config.toml
vocab_size = 32000
optimizer = "muon"
lr_mult_down = 2.0
Each number is 200 + 40 x the weight over its row's rms, rounded and kept within 0 to 999. Layers, rows and columns count from 0. The size before them is the row's rms in percent of the matrix's.

# layer 3 attention value, 256x224, rms 0.0952, rows 206-237, columns 0-111
106,178,217,202,295,197,207,264,225,141,239,186,172,259,185,229,256,248,156,186,228,252,191,165,212,179,202,248,163,137,134,119,182,140,158,276,158,223,263,228,150,87,184,207,242,147,195,224,189,154,188,215,179,210,236,164,253,136,201,202,181,225,149,199,218,222,229,197,180,213,169,237,170,201,175,183,193,238,193,143,293,162,230,264,191,196,184,195,217,168,226,202,206,177,184,194,207,203,201,207,236,198,314,181,198,277,101,234,170,200,224,205,286
103,238,217,191,203,150,137,224,220,172,199,201,258,274,167,257,203,249,219,233,209,251,251,178,189,246,156,170,294,181,226,198,193,149,267,156,242,153,271,199,166,250,204,149,191,138,239,247,206,118,232,168,182,175,231,163,239,161,113,235,184,178,190,156,187,245,265,167,199,274,180,217,199,240,186,144,240,210,141,245,255,207,158,197,160,93,201,299,189,185,227,211,165,148,248,166,223,200,191,187,224,221,229,134,175,178,127,161,197,134,175,240,121
100,269,194,149,195,197,202,157,234,249,207,181,234,119,148,252,134,164,172,146,253,215,215,254,230,139,211,287,247,223,239,224,187,118,164,240,154,207,199,208,200,146,220,209,250,115,245,250,151,175,203,156,130,189,187,124,229,235,188,102,192,159,196,151,198,189,201,242,199,216,260,277,222,138,238,162,184,235,252,210,171,264,181,189,210,214,266,180,174,196,237,161,204,173,123,157,169,227,194,228,265,185,247,229,156,217,249,157,230,271,162,233,184
102,219,251,203,162,216,162,130,187,254,221,179,212,253,155,218,145,205,217,211,202,250,166,228,274,168,239,187,172,190,156,137,193,229,121,160,212,178,202,171,244,260,200,240,201,231,196,191,197,165,190,144,189,192,141,253,198,221,214,188,153,188,296,154,142,217,224,231,206,132,146,228,191,182,151,185,205,122,307,240,173,206,165,194,200,263,247,182,190,181,145,192,159,122,235,235,213,218,138,184,233,235,184,232,143,235,246,187,237,192,267,244,200
107,164,202,133,137,197,156,250,298,201,237,229,218,182,240,292,185,217,187,221,212,205,144,144,162,201,179,227,136,167,192,191,214,260,206,231,237,176,180,174,190,245,267,185,165,218,211,178,198,160,221,209,263,155,202,139,222,147,179,235,204,185,224,153,202,173,212,234,206,197,284,249,193,196,183,159,233,171,271,203,134,222,177,131,221,219,133,149,204,200,117,156,210,246,233,115,185,149,253,240,217,246,139,122,132,139,192,146,221,156,174,219,302
106,191,185,109,258,196,158,249,266,224,201,216,189,188,179,217,217,245,240,141,218,232,187,194,204,219,168,190,226,229,235,258,179,171,205,202,198,219,224,224,181,208,168,231,180,263,108,233,266,216,200,201,183,262,180,215,214,210,217,234,208,216,204,151,265,252,226,162,192,203,171,194,172,178,257,217,227,168,197,282,119,217,204,196,170,208,146,186,234,235,234,271,190,181,250,303,195,176,221,254,193,118,124,218,237,150,195,93,282,227,262,203,207
104,171,219,185,247,247,200,263,222,192,228,246,153,136,125,262,216,195,137,126,155,252,192,158,204,124,178,163,194,278,192,169,234,207,221,204,222,203,250,214,241,205,154,154,255,222,219,211,252,222,272,257,184,183,241,174,184,145,186,201,210,142,190,176,246,220,283,194,227,198,235,214,191,256,213,165,158,130,219,141,183,190,169,192,196,233,156,218,172,199,189,243,291,188,184,252,187,127,142,207,148,205,223,183,202,130,152,258,150,179,150,166,164
100,243,226,209,138,224,316,161,147,185,192,212,209,215,193,148,167,174,241,191,153,188,181,187,202,69,286,230,222,197,168,152,184,192,169,298,195,170,195,225,213,252,210,241,207,222,239,191,243,229,206,193,244,226,132,181,187,191,161,155,170,240,181,171,158,173,228,201,180,196,195,204,78,221,212,183,236,156,241,215,154,225,192,192,219,260,151,146,225,234,135,192,246,199,192,141,226,252,220,205,282,204,270,219,263,144,154,187,242,194,194,166,236
100,148,212,212,208,211,220,240,249,192,227,158,194,177,215,197,171,123,228,167,173,209,225,212,227,249,203,228,161,197,264,212,182,261,151,195,137,132,201,254,200,233,89,216,265,171,152,153,209,189,182,201,168,167,229,129,174,231,142,247,178,216,298,222,199,175,150,258,239,258,177,181,170,222,225,180,203,257,226,218,125,172,176,185,242,248,213,179,218,163,219,179,238,199,241,172,207,202,208,168,254,123,207,203,110,242,208,255,243,176,196,170,192
104,191,159,191,275,226,178,188,206,168,201,213,225,204,169,215,234,177,198,157,170,219,250,187,149,169,179,234,207,150,196,274,116,187,230,197,234,256,187,237,218,244,192,122,200,198,158,219,209,207,171,180,196,242,76,152,180,204,160,185,260,154,214,213,196,182,172,203,153,171,175,179,152,214,222,196,212,158,210,108,214,188,244,242,167,225,208,265,163,231,222,239,159,220,179,198,241,192,143,173,163,181,215,214,174,120,224,246,209,202,208,247,173
111,251,180,163,204,252,149,233,222,249,204,192,225,240,170,192,259,250,277,213,219,158,182,168,138,175,215,253,204,216,157,216,232,220,204,176,235,194,185,228,176,174,152,149,190,166,235,235,160,176,183,141,194,188,130,163,166,165,173,212,136,210,267,211,147,186,192,260,201,191,230,245,209,204,247,120,219,142,249,212,232,193,158,255,207,229,162,152,212,179,171,302,94,195,228,165,196,216,219,136,210,182,187,183,178,181,134,240,254,161,228,209,197
097,196,210,263,160,150,177,146,166,202,264,191,172,223,209,213,172,170,103,246,181,180,157,198,237,154,203,193,160,167,187,174,216,219,279,171,235,274,195,190,194,260,137,206,233,201,270,182,154,254,202,249,235,105,192,212,197,257,199,185,167,237,156,276,135,169,256,253,179,233,209,174,250,225,300,206,212,189,226,150,198,163,206,155,235,143,163,272,225,270,244,256,211,174,190,207,177,182,217,163,138,264,287,111,213,192,134,131,243,207,212,193,245
099,253,221,268,228,246,186,253,261,195,168,249,207,204,143,190,162,213,242,252,195,210,248,157,237,263,227,177,188,195,174,222,221,200,204,199,143,223,126,263,235,164,206,156,202,90,196,196,246,198,234,257,204,163,204,213,192,232,116,264,122,252,208,234,91,196,179,189,247,205,190,192,190,195,213,193,169,146,137,176,180,138,218,231,123,187,182,261,246,186,129,220,203,158,234,215,190,123,173,220,308,226,155,250,193,250,136,248,239,190,243,271,143
096,176,250,214,181,186,212,221,251,184,149,174,176,226,141,186,148,221,132,174,142,141,230,223,163,198,171,199,197,206,189,188,211,283,285,211,191,221,243,220,157,137,197,168,260,269,191,211,167,183,170,180,191,251,216,303,157,155,229,209,181,150,234,184,241,168,188,231,140,161,240,150,152,253,130,195,185,216,177,205,238,169,199,141,193,249,222,154,201,149,144,199,228,145,185,236,200,130,263,201,236,181,271,277,121,155,219,220,233,211,260,217,224
107,191,180,222,231,172,137,163,174,245,158,214,193,172,251,195,193,205,216,175,133,197,199,218,97,137,204,194,206,211,270,192,216,184,233,179,203,170,155,166,259,153,217,258,173,265,142,165,118,169,123,189,245,191,217,166,199,201,154,184,245,120,124,117,229,174,188,258,76,229,173,254,154,126,250,160,225,217,179,66,214,187,171,216,202,243,190,211,168,217,207,256,230,168,253,203,142,264,264,195,214,277,136,136,164,258,190,267,183,275,215,210,225
095,169,238,171,119,137,204,249,151,228,194,205,181,221,173,261,249,205,253,192,199,207,165,188,176,232,210,242,225,184,75,166,156,200,128,145,231,244,174,233,192,220,204,140,159,215,226,181,186,206,281,244,224,203,295,213,170,218,172,144,236,222,212,140,252,155,223,153,179,211,184,185,159,262,216,196,233,148,223,215,278,205,206,224,227,222,241,124,226,236,256,164,124,178,248,226,227,195,244,209,206,164,212,179,195,233,243,164,133,157,233,186,183
095,237,184,253,163,167,185,184,157,197,221,207,150,165,212,196,126,213,235,172,217,194,207,188,124,198,177,182,176,159,207,147,225,186,218,150,266,184,302,277,155,144,183,250,151,151,256,233,299,129,250,211,230,109,159,203,195,171,216,183,221,270,204,162,181,204,279,236,100,169,186,335,274,144,154,204,209,183,186,207,186,235,210,237,164,256,217,254,182,227,223,188,207,194,213,243,132,195,175,151,203,186,168,180,211,251,163,236,197,233,155,224,200
102,215,218,190,220,216,175,219,183,211,128,183,218,150,206,213,184,202,183,158,182,172,206,179,246,205,273,176,189,212,260,151,255,187,186,200,103,198,236,174,161,178,203,179,188,241,195,215,160,249,165,182,206,189,319,233,215,143,205,265,177,100,139,193,173,244,189,181,157,196,171,170,149,237,166,193,209,281,187,238,114,148,279,136,178,266,210,238,164,225,202,178,132,189,172,151,163,180,256,118,245,182,174,212,272,243,203,284,161,274,151,191,249
101,224,241,248,146,194,227,133,148,236,194,195,111,189,202,218,152,186,242,163,173,181,214,221,157,222,231,287,219,178,202,190,219,127,203,197,250,145,214,230,248,170,186,126,220,143,200,177,189,220,198,167,182,147,173,184,245,152,263,190,240,196,298,214,152,222,225,169,201,209,172,213,182,149,202,211,207,182,157,196,242,154,236,175,193,139,255,239,194,246,187,236,212,153,258,171,211,181,241,247,194,249,176,214,208,218,214,253,227,261,191,285,230
103,213,202,170,249,234,224,241,151,190,228,190,261,172,180,244,247,116,212,166,178,213,202,203,157,170,211,219,245,253,191,215,167,210,207,163,229,240,230,224,173,164,181,245,163,277,246,192,204,165,205,215,182,184,248,192,173,196,188,190,217,245,133,200,184,185,252,206,205,265,224,178,257,164,278,287,232,272,168,164,164,216,177,173,233,247,162,224,171,163,157,174,229,189,237,207,235,172,226,152,257,269,237,185,210,175,175,178,219,199,187,248,138
095,135,180,226,170,214,176,198,224,193,235,210,218,191,188,221,200,212,148,194,257,256,258,222,237,181,223,149,208,200,145,239,210,212,127,185,196,143,205,254,172,177,160,241,140,244,254,134,223,171,205,202,135,225,256,183,205,196,230,299,159,253,247,199,241,123,173,210,196,218,193,253,182,231,177,192,268,214,211,269,196,178,147,196,176,208,155,167,198,251,266,186,191,279,183,194,110,140,198,184,165,257,208,172,184,245,193,250,170,244,274,107,162
104,223,226,190,110,183,238,179,197,279,178,243,297,116,137,230,174,156,245,169,188,159,186,199,148,228,237,167,187,166,212,150,188,223,236,166,256,182,173,208,205,137,160,183,276,158,269,208,223,168,201,227,249,174,192,217,198,183,202,235,219,130,130,187,115,185,185,164,258,165,184,218,180,236,251,224,168,218,247,250,270,224,203,234,167,246,173,185,244,217,172,230,199,227,223,186,200,216,206,252,229,262,189,213,194,152,167,143,268,148,287,164,189
097,173,185,235,191,200,165,202,161,172,180,227,155,166,213,166,272,200,183,185,177,219,238,170,180,212,214,181,181,202,264,182,213,168,154,141,258,308,166,216,132,231,315,247,211,227,267,171,123,199,171,221,217,242,235,176,231,178,104,168,156,122,171,221,151,145,261,180,229,244,149,218,149,219,158,142,152,236,182,179,202,247,138,195,173,219,177,231,183,234,168,191,173,277,207,187,200,288,263,204,271,235,149,219,237,147,247,145,189,260,188,192,214
099,190,239,195,256,190,220,235,263,153,209,198,180,234,175,172,225,244,200,184,171,178,121,187,227,139,182,162,159,204,302,169,158,114,247,224,202,267,236,229,189,86,199,226,210,200,152,160,179,196,169,200,199,51,178,204,194,242,178,232,201,181,133,151,228,215,191,294,207,249,205,213,274,195,189,230,180,93,211,202,300,219,183,277,182,264,149,123,206,208,167,215,249,207,174,207,225,193,203,196,131,160,197,169,240,166,253,244,154,259,267,227,224
106,204,195,221,264,206,205,236,232,188,268,218,142,231,207,254,171,206,211,184,177,156,162,205,204,199,191,205,221,196,199,106,204,233,218,193,250,209,213,230,146,120,234,220,222,158,233,148,260,192,194,145,184,149,173,215,219,181,143,193,226,208,253,188,154,285,243,296,269,212,193,207,248,251,228,218,225,179,239,190,226,215,198,253,241,207,138,157,253,185,255,105,183,231,214,187,159,235,266,167,140,176,235,197,135,193,192,223,139,246,170,206,137
096,235,247,211,179,191,233,176,226,219,241,188,204,158,203,232,239,137,165,182,202,240,215,140,216,251,209,145,236,160,204,217,199,214,205,213,114,210,221,196,236,96,179,219,229,280,204,197,248,199,175,233,238,207,193,162,167,243,287,214,255,102,264,259,258,172,191,207,212,224,147,198,204,256,232,249,287,118,171,181,268,193,250,195,172,179,144,203,214,186,136,206,185,245,211,228,157,162,218,230,237,224,199,169,266,173,208,200,222,215,157,169,255
101,211,226,190,193,219,130,209,165,152,187,222,220,264,215,207,130,236,234,110,241,214,249,173,228,169,205,214,148,215,228,145,209,134,237,183,190,223,220,167,155,108,191,167,222,209,236,216,195,264,213,235,211,221,118,183,205,205,245,245,213,289,195,244,158,201,91,209,225,182,213,151,225,252,242,226,168,219,210,171,159,243,226,99,152,185,205,243,156,231,236,232,176,260,211,251,184,138,196,189,274,204,195,181,255,151,207,204,160,103,187,174,130
095,195,206,200,215,234,172,210,157,276,169,157,137,254,170,188,154,178,222,155,228,170,158,142,201,279,137,159,158,209,208,204,199,240,263,232,167,154,262,245,203,169,289,163,209,268,142,179,214,212,166,226,150,189,194,206,207,221,185,216,156,242,202,177,247,221,204,255,257,184,246,177,215,189,225,123,192,202,120,222,190,246,262,267,167,228,248,167,246,268,192,232,145,273,205,209,151,188,168,187,86,258,212,249,126,209,231,258,182,187,154,188,274
103,220,146,196,237,150,306,234,226,209,166,215,202,158,241,232,186,201,181,181,216,156,190,177,235,199,205,249,178,181,189,177,262,182,242,189,207,146,221,147,180,176,228,276,154,167,242,207,177,252,216,210,292,204,164,167,108,121,141,239,239,219,137,163,186,128,210,167,266,169,194,180,180,204,188,178,215,202,215,219,260,95,223,188,268,133,242,155,214,208,158,230,208,193,249,224,119,165,196,180,216,223,224,130,147,174,206,189,214,156,181,152,222
100,136,213,192,210,177,166,206,265,220,207,222,187,188,237,228,164,139,225,190,203,164,163,204,225,165,178,224,248,235,183,115,157,178,252,214,109,147,154,168,231,187,232,233,138,184,227,228,172,263,163,232,222,196,180,212,213,208,146,219,214,210,233,222,245,148,206,199,289,173,221,223,229,179,227,257,174,199,238,194,195,208,236,227,181,199,195,264,188,231,180,127,264,229,244,168,185,279,263,189,226,257,212,251,211,181,182,213,274,159,181,203,220
102,162,163,285,234,211,270,166,236,168,281,210,185,154,196,170,225,206,247,234,162,195,213,222,284,227,248,188,195,128,147,183,122,193,241,290,233,241,221,223,252,183,176,225,188,282,198,175,241,253,241,188,176,249,164,98,160,156,246,188,157,123,235,276,205,138,193,235,184,190,230,139,202,133,214,241,204,258,231,176,214,211,150,230,228,219,165,204,173,156,134,166,164,181,211,184,233,242,212,187,246,176,195,212,188,242,204,208,168,179,197,186,202
106,224,248,171,133,220,172,237,208,126,163,210,243,173,212,261,136,207,172,180,233,196,193,245,155,192,253,183,212,213,229,142,216,223,173,172,287,231,136,216,188,267,212,201,170,197,199,214,190,129,197,224,224,202,264,127,239,215,186,162,195,152,269,235,173,209,163,154,180,233,235,137,172,204,256,192,213,250,163,211,203,215,184,282,204,194,197,147,174,143,166,211,140,201,167,228,155,252,279,259,271,203,145,215,243,177,228,218,211,208,188,203,116
# layer 3 attention output (transposed), 256x224, rms 0.0805, rows 206-236, columns 0-111
108,226,246,119,186,130,240,142,252,210,167,284,198,175,265,246,179,195,141,209,201,190,196,194,199,168,182,144,245,205,274,239,232,223,190,195,236,176,227,176,223,185,154,263,225,196,217,188,222,175,177,192,212,240,178,273,209,208,191,196,183,223,173,229,236,215,210,171,187,119,191,254,234,210,267,205,190,152,177,155,231,198,246,224,179,143,222,235,195,300,194,199,197,230,184,231,203,175,182,193,160,248,202,155,208,153,176,224,210,158,181,200,202
106,161,192,180,172,204,222,206,191,251,234,185,148,189,195,166,193,266,165,236,241,214,205,228,197,169,290,265,183,255,182,248,193,176,143,241,267,224,202,144,253,159,190,238,194,237,253,250,235,201,216,216,235,227,183,242,163,243,141,195,197,215,246,224,215,176,131,184,206,184,179,298,122,186,202,225,162,167,233,192,170,190,164,231,244,241,217,164,275,212,218,171,233,225,205,226,183,202,192,174,190,279,193,114,178,160,207,184,144,202,215,205,164
110,134,207,198,240,197,185,233,250,197,173,220,182,150,189,183,295,196,225,222,185,227,227,218,161,169,193,87,178,178,327,278,227,143,230,198,214,165,215,209,228,261,220,210,186,237,196,209,257,171,79,112,184,256,180,225,194,199,193,179,259,204,239,208,204,213,246,192,136,245,202,224,220,251,186,223,142,227,216,204,188,101,221,238,193,170,202,213,210,169,131,137,233,191,216,300,202,180,219,184,128,186,147,140,199,243,165,168,164,175,213,244,224
101,215,170,217,249,228,162,253,247,162,167,85,216,190,149,223,238,179,203,170,147,219,248,227,158,230,171,245,187,229,214,246,263,210,237,261,212,135,304,249,206,204,214,191,231,226,197,230,158,173,155,152,231,171,209,184,217,204,204,217,253,319,239,233,177,199,155,197,171,183,244,154,221,196,203,211,258,157,206,152,173,179,162,170,191,134,268,103,185,263,169,248,248,215,212,195,233,189,152,169,179,167,254,235,147,167,177,270,208,143,204,257,165
109,209,122,162,182,162,215,163,339,203,217,196,215,255,141,210,190,247,189,209,142,259,160,217,238,196,230,223,224,202,203,196,297,191,141,206,131,218,199,242,189,293,155,264,233,194,215,250,231,223,135,234,211,172,159,169,242,152,227,196,186,207,281,176,206,175,134,239,167,223,102,197,191,264,238,184,189,251,140,92,128,194,152,181,182,228,204,255,213,260,185,202,155,119,160,241,127,192,156,233,191,206,195,207,200,221,221,151,237,164,212,272,151
104,193,184,231,185,156,221,134,232,177,199,207,191,195,156,222,113,159,234,299,197,229,191,222,200,178,169,214,159,237,232,196,198,179,196,201,227,182,216,234,214,183,140,186,254,136,248,175,108,176,232,251,116,187,172,245,202,194,88,245,207,193,194,254,204,214,146,154,154,259,143,240,211,226,249,217,210,170,274,246,166,230,115,146,204,109,135,270,173,184,171,165,194,216,183,187,224,117,290,135,189,184,215,257,248,226,157,258,261,255,129,219,171
108,240,217,195,138,193,260,191,156,162,241,195,241,197,214,174,196,218,150,136,230,219,178,202,231,210,248,253,106,130,196,188,169,237,225,234,198,216,217,161,203,203,138,231,141,171,218,197,243,230,105,157,232,184,201,251,219,226,267,212,176,161,257,244,216,263,181,259,207,180,197,220,176,122,184,155,234,259,160,226,284,227,282,238,185,160,223,252,254,188,188,110,143,239,159,180,222,152,174,161,173,208,207,168,198,177,245,224,223,202,218,247,198
101,260,220,209,275,202,164,228,158,213,185,218,212,163,198,199,206,207,143,156,129,183,220,244,250,214,187,114,228,195,169,273,211,209,167,294,99,212,231,193,197,183,212,206,174,131,240,210,220,195,154,267,191,181,190,210,194,153,168,231,265,214,162,239,206,158,247,168,301,277,153,203,211,206,174,178,195,201,146,164,205,291,181,285,273,277,305,178,183,218,182,271,238,260,138,167,221,162,193,173,99,234,185,224,215,182,175,209,180,226,208,209,194
101,226,229,196,216,257,150,220,157,201,234,212,244,190,240,269,252,172,224,231,180,212,159,167,99,160,219,252,119,170,246,220,194,210,288,188,203,277,197,239,208,225,170,249,211,252,214,239,210,216,142,72,187,153,243,232,193,240,283,123,211,131,253,218,151,191,218,279,190,155,193,165,245,161,136,181,164,252,206,202,243,173,123,202,171,190,197,193,109,197,255,206,161,116,180,157,144,190,175,195,249,186,181,206,178,197,156,160,192,277,215,269,261
114,259,268,219,137,243,246,232,145,216,211,200,234,166,118,142,144,218,174,214,203,235,180,228,255,267,179,223,285,224,191,287,233,204,135,226,155,178,120,179,208,169,141,197,207,242,136,137,98,175,256,201,221,144,230,193,223,272,188,197,186,227,190,181,164,207,220,208,204,194,268,215,136,178,154,194,284,179,184,202,157,206,189,187,154,179,149,156,277,199,163,211,270,188,182,206,120,189,226,197,231,154,142,215,189,186,224,240,223,235,130,181,209
114,203,238,201,232,238,145,226,222,162,245,147,243,188,242,231,197,144,131,131,178,266,210,206,237,199,203,213,143,230,190,242,249,174,147,130,222,162,129,219,231,221,138,235,204,198,178,201,193,197,166,242,208,226,178,136,242,207,153,146,143,235,220,177,226,196,176,236,146,210,142,223,167,217,215,169,212,114,175,164,186,228,102,194,231,281,214,171,241,183,224,179,245,148,204,270,204,210,212,205,173,209,248,244,124,228,205,241,188,226,237,208,251
102,234,233,143,248,254,177,223,217,290,205,201,95,208,202,200,170,214,159,198,252,187,226,127,253,205,224,171,160,40,164,242,193,208,229,238,230,140,189,198,194,171,132,293,217,148,227,184,186,212,180,184,172,292,256,133,207,201,213,236,187,242,227,168,231,232,208,231,257,214,202,207,238,216,156,180,138,268,155,299,189,227,219,307,189,245,199,104,187,219,213,188,155,176,148,153,206,192,186,168,216,189,202,153,199,180,181,234,227,137,209,193,190
105,244,151,221,226,170,201,164,229,223,268,195,202,211,235,259,166,255,103,199,239,250,179,226,195,193,148,205,133,189,200,177,229,195,241,173,261,174,179,228,176,163,233,158,184,273,215,184,221,212,182,262,196,236,220,216,203,169,230,98,201,195,222,139,160,203,197,246,232,142,226,269,149,197,185,206,186,162,257,231,169,212,168,142,212,139,253,172,137,173,236,180,213,233,202,200,202,239,211,133,153,208,138,122,204,173,208,187,144,275,179,163,176
099,164,207,230,136,114,202,209,160,200,158,229,231,179,208,250,225,165,79,224,229,226,190,178,224,259,157,144,179,158,177,220,186,241,225,174,184,182,258,156,143,196,271,226,194,163,211,195,324,164,188,199,246,203,133,279,218,120,243,139,259,169,176,192,158,199,250,221,277,128,196,253,227,223,235,150,229,157,224,126,217,138,257,231,187,232,162,240,225,262,217,184,169,229,202,242,227,198,259,201,273,224,230,151,231,196,168,192,161,204,197,192,260
109,235,177,152,198,254,261,159,277,185,168,248,185,208,233,197,230,170,155,196,217,234,209,151,259,171,170,193,293,178,186,266,250,235,170,217,212,131,125,157,183,195,176,159,208,162,149,192,162,199,238,166,228,249,174,157,269,155,174,188,263,205,184,246,159,230,149,178,237,230,223,223,210,237,252,180,145,252,241,243,165,324,190,190,171,201,196,179,238,133,176,200,205,169,238,150,226,290,240,253,177,189,251,250,212,179,274,111,254,227,171,159,170
110,215,214,166,197,211,201,208,175,276,258,201,163,204,243,204,222,210,154,256,260,184,245,221,227,225,160,217,228,112,144,186,136,135,149,156,243,198,210,152,127,128,195,223,146,219,224,309,301,124,270,244,269,172,155,221,201,193,191,240,123,172,149,253,144,124,164,276,208,173,209,163,225,218,187,240,199,164,268,117,204,173,220,201,233,205,202,221,173,291,224,209,154,281,234,172,179,154,149,115,217,203,256,150,274,174,179,225,221,301,214,220,183
092,175,177,162,166,231,245,186,190,197,121,240,209,240,198,211,234,99,228,212,197,182,181,142,205,242,243,205,198,226,240,231,234,124,311,240,207,150,231,176,223,254,218,179,177,202,130,173,269,243,244,108,180,230,226,151,235,223,244,242,175,183,221,288,209,215,156,199,209,213,206,185,219,213,212,249,159,185,188,194,212,195,207,170,157,105,200,169,160,248,170,247,224,291,210,211,142,237,214,154,252,304,268,180,166,171,215,173,164,201,259,145,183
104,233,167,208,209,229,248,215,214,209,285,189,198,166,265,240,182,239,281,247,226,150,181,201,174,189,242,180,152,224,179,229,254,250,269,217,265,224,203,160,196,209,142,240,199,168,200,217,130,291,152,163,213,200,188,232,253,150,215,224,248,202,184,186,237,224,187,109,245,128,142,223,192,185,250,235,139,184,243,181,141,215,151,192,198,136,170,245,251,146,162,198,245,204,261,221,185,237,240,287,184,172,173,208,168,255,174,216,162,170,210,165,165
107,173,189,252,229,224,177,177,225,256,210,246,264,148,179,139,253,219,228,201,171,161,154,184,144,225,220,198,231,250,230,183,244,164,204,222,272,193,203,196,247,130,200,172,188,178,133,245,240,161,239,245,190,136,224,205,213,245,195,134,181,199,175,255,185,208,184,105,187,152,174,154,316,211,203,228,115,217,198,221,150,189,199,257,186,172,255,143,129,198,202,114,231,185,132,279,147,232,274,214,245,183,278,198,168,207,180,148,161,195,211,87,169
106,160,240,233,165,180,210,246,248,180,182,237,134,247,239,226,224,235,141,217,269,245,223,159,173,250,189,134,201,241,192,168,211,284,144,163,177,212,198,147,243,227,196,145,197,98,178,160,135,169,159,158,204,193,174,192,251,192,211,250,227,198,198,195,177,225,198,189,102,240,237,230,227,198,197,157,133,201,149,293,239,128,265,185,165,204,176,196,196,189,240,233,219,188,252,157,162,185,174,250,172,151,123,168,224,215,200,166,249,192,214,163,180
094,211,202,224,113,183,180,193,169,210,140,198,187,156,266,221,184,232,240,169,174,194,185,146,179,240,203,255,135,176,201,162,145,177,206,143,283,217,320,220,229,253,210,176,110,217,241,206,196,250,221,217,267,163,173,196,173,168,220,220,244,211,187,189,211,121,131,207,161,194,196,133,203,124,228,182,150,220,174,162,258,166,226,142,255,152,245,212,128,200,227,300,202,267,256,120,204,283,115,224,226,215,272,236,205,213,145,192,196,236,156,236,142
107,236,206,199,260,189,211,253,204,246,219,273,136,218,221,217,194,244,176,202,205,191,140,255,227,121,200,201,216,189,151,257,233,107,142,251,213,162,211,155,155,165,226,193,125,170,217,181,178,123,215,259,184,221,179,228,188,141,178,192,267,187,246,232,161,194,227,199,203,197,117,233,164,271,191,201,198,194,222,194,178,185,161,218,197,273,193,147,159,124,172,274,190,124,258,255,202,162,235,209,281,160,237,165,201,193,208,197,200,216,245,148,228
102,157,187,206,217,109,227,176,236,243,207,222,214,167,281,170,251,175,138,200,154,191,141,207,195,186,254,192,180,165,217,186,178,112,238,320,190,157,263,165,150,173,243,164,96,241,167,275,171,229,221,254,196,202,273,235,186,233,212,272,144,243,229,212,219,131,151,214,221,148,196,162,248,176,172,170,221,268,277,253,185,153,241,225,158,214,200,176,224,157,190,205,140,170,208,186,183,220,176,188,179,202,197,231,160,191,221,235,208,209,184,142,229
100,222,235,168,210,119,217,203,204,127,169,276,139,197,159,164,202,186,224,179,296,191,200,161,198,207,122,187,302,230,144,178,259,157,161,155,150,207,222,137,256,194,188,223,231,243,199,181,190,197,250,205,191,224,183,186,219,201,160,240,160,214,204,231,238,252,221,216,175,121,234,174,156,155,292,179,113,210,197,131,168,200,296,154,183,185,234,206,200,179,245,177,124,171,315,221,202,164,222,183,191,185,207,179,236,194,267,237,225,148,194,230,198
108,276,163,190,122,231,230,215,256,214,158,201,240,168,230,200,189,197,200,143,170,217,172,177,126,135,229,212,222,123,228,106,137,216,197,121,101,241,267,164,282,231,233,217,203,228,166,210,264,313,200,197,191,237,249,166,218,220,186,195,122,167,206,236,180,189,182,215,164,179,228,172,133,157,147,207,184,166,160,164,269,192,266,256,273,207,330,148,127,227,232,180,179,147,248,176,188,152,173,230,207,215,222,194,185,244,199,164,207,172,219,242,270
095,145,138,249,199,224,233,180,194,203,198,208,204,216,165,234,228,218,181,210,226,153,216,182,192,173,151,268,182,188,218,245,152,214,203,177,216,191,236,196,278,245,211,193,191,163,179,275,96,193,188,228,230,201,267,248,188,182,223,201,180,160,138,241,232,162,220,136,177,117,206,271,182,146,158,119,135,160,165,234,240,218,203,132,222,285,112,234,157,260,212,221,157,196,197,230,128,214,159,208,211,109,183,264,245,244,206,195,179,228,188,207,159
107,255,263,263,206,183,162,256,172,206,205,206,192,198,187,213,197,249,222,172,217,206,244,230,139,231,175,171,233,306,191,232,170,196,186,219,274,215,157,240,259,212,124,190,157,162,245,202,138,171,257,166,196,184,207,221,155,255,218,190,145,95,209,204,225,135,196,104,188,227,199,182,170,174,127,216,261,146,217,155,222,147,184,204,205,225,114,226,184,203,197,153,246,153,162,180,269,178,189,225,175,173,223,204,174,201,230,205,120,196,184,108,192
102,257,215,254,171,179,166,157,264,153,167,186,225,229,192,167,235,200,249,181,264,144,216,173,259,181,207,266,257,224,251,160,213,210,248,107,200,190,211,191,300,154,129,265,234,176,167,142,247,250,194,209,181,148,187,276,193,189,233,147,173,235,195,217,270,284,180,217,182,166,157,153,211,228,169,203,203,225,253,224,222,167,180,263,154,190,170,162,96,180,190,114,159,201,207,179,235,201,98,267,259,176,217,200,216,220,129,169,155,150,253,198,186
104,245,265,213,230,213,122,230,189,135,204,219,190,234,205,151,216,271,145,220,259,208,253,283,208,217,175,189,202,280,170,247,177,204,168,226,209,208,168,166,160,163,114,196,197,217,200,214,210,133,183,209,224,172,206,257,174,239,176,159,241,136,201,221,226,174,206,216,203,188,145,189,171,239,167,170,184,112,161,194,155,234,179,188,187,200,157,235,224,150,243,290,256,160,243,185,151,233,115,204,158,223,231,200,204,211,207,218,236,138,218,155,149
100,173,207,198,213,221,239,188,219,162,146,172,156,224,175,198,296,287,158,219,230,237,159,254,195,222,137,179,176,244,285,175,236,166,203,194,221,226,263,191,141,205,202,234,239,224,223,182,210,164,129,233,229,191,174,185,165,148,226,218,191,150,199,225,152,283,243,216,157,229,175,202,210,191,156,202,154,251,239,238,175,158,261,105,182,233,188,164,108,165,213,206,193,281,192,227,222,234,153,284,247,146,261,191,230,262,209,149,207,172,199,256,255
102,209,173,157,216,194,201,183,169,182,152,165,234,234,180,219,193,97,223,258,188,233,196,175,175,247,117,190,201,115,162,152,151,220,150,207,144,160,222,266,210,278,174,178,199,238,217,231,104,217,173,234,168,148,208,238,214,225,270,203,188,229,152,189,195,225,193,203,292,186,245,205,252,127,173,157,209,159,203,174,234,245,182,187,209,215,235,174,201,259,198,330,200,194,206,209,160,191,256,225,178,183,188,257,207,221,228,211,235,238,178,205,202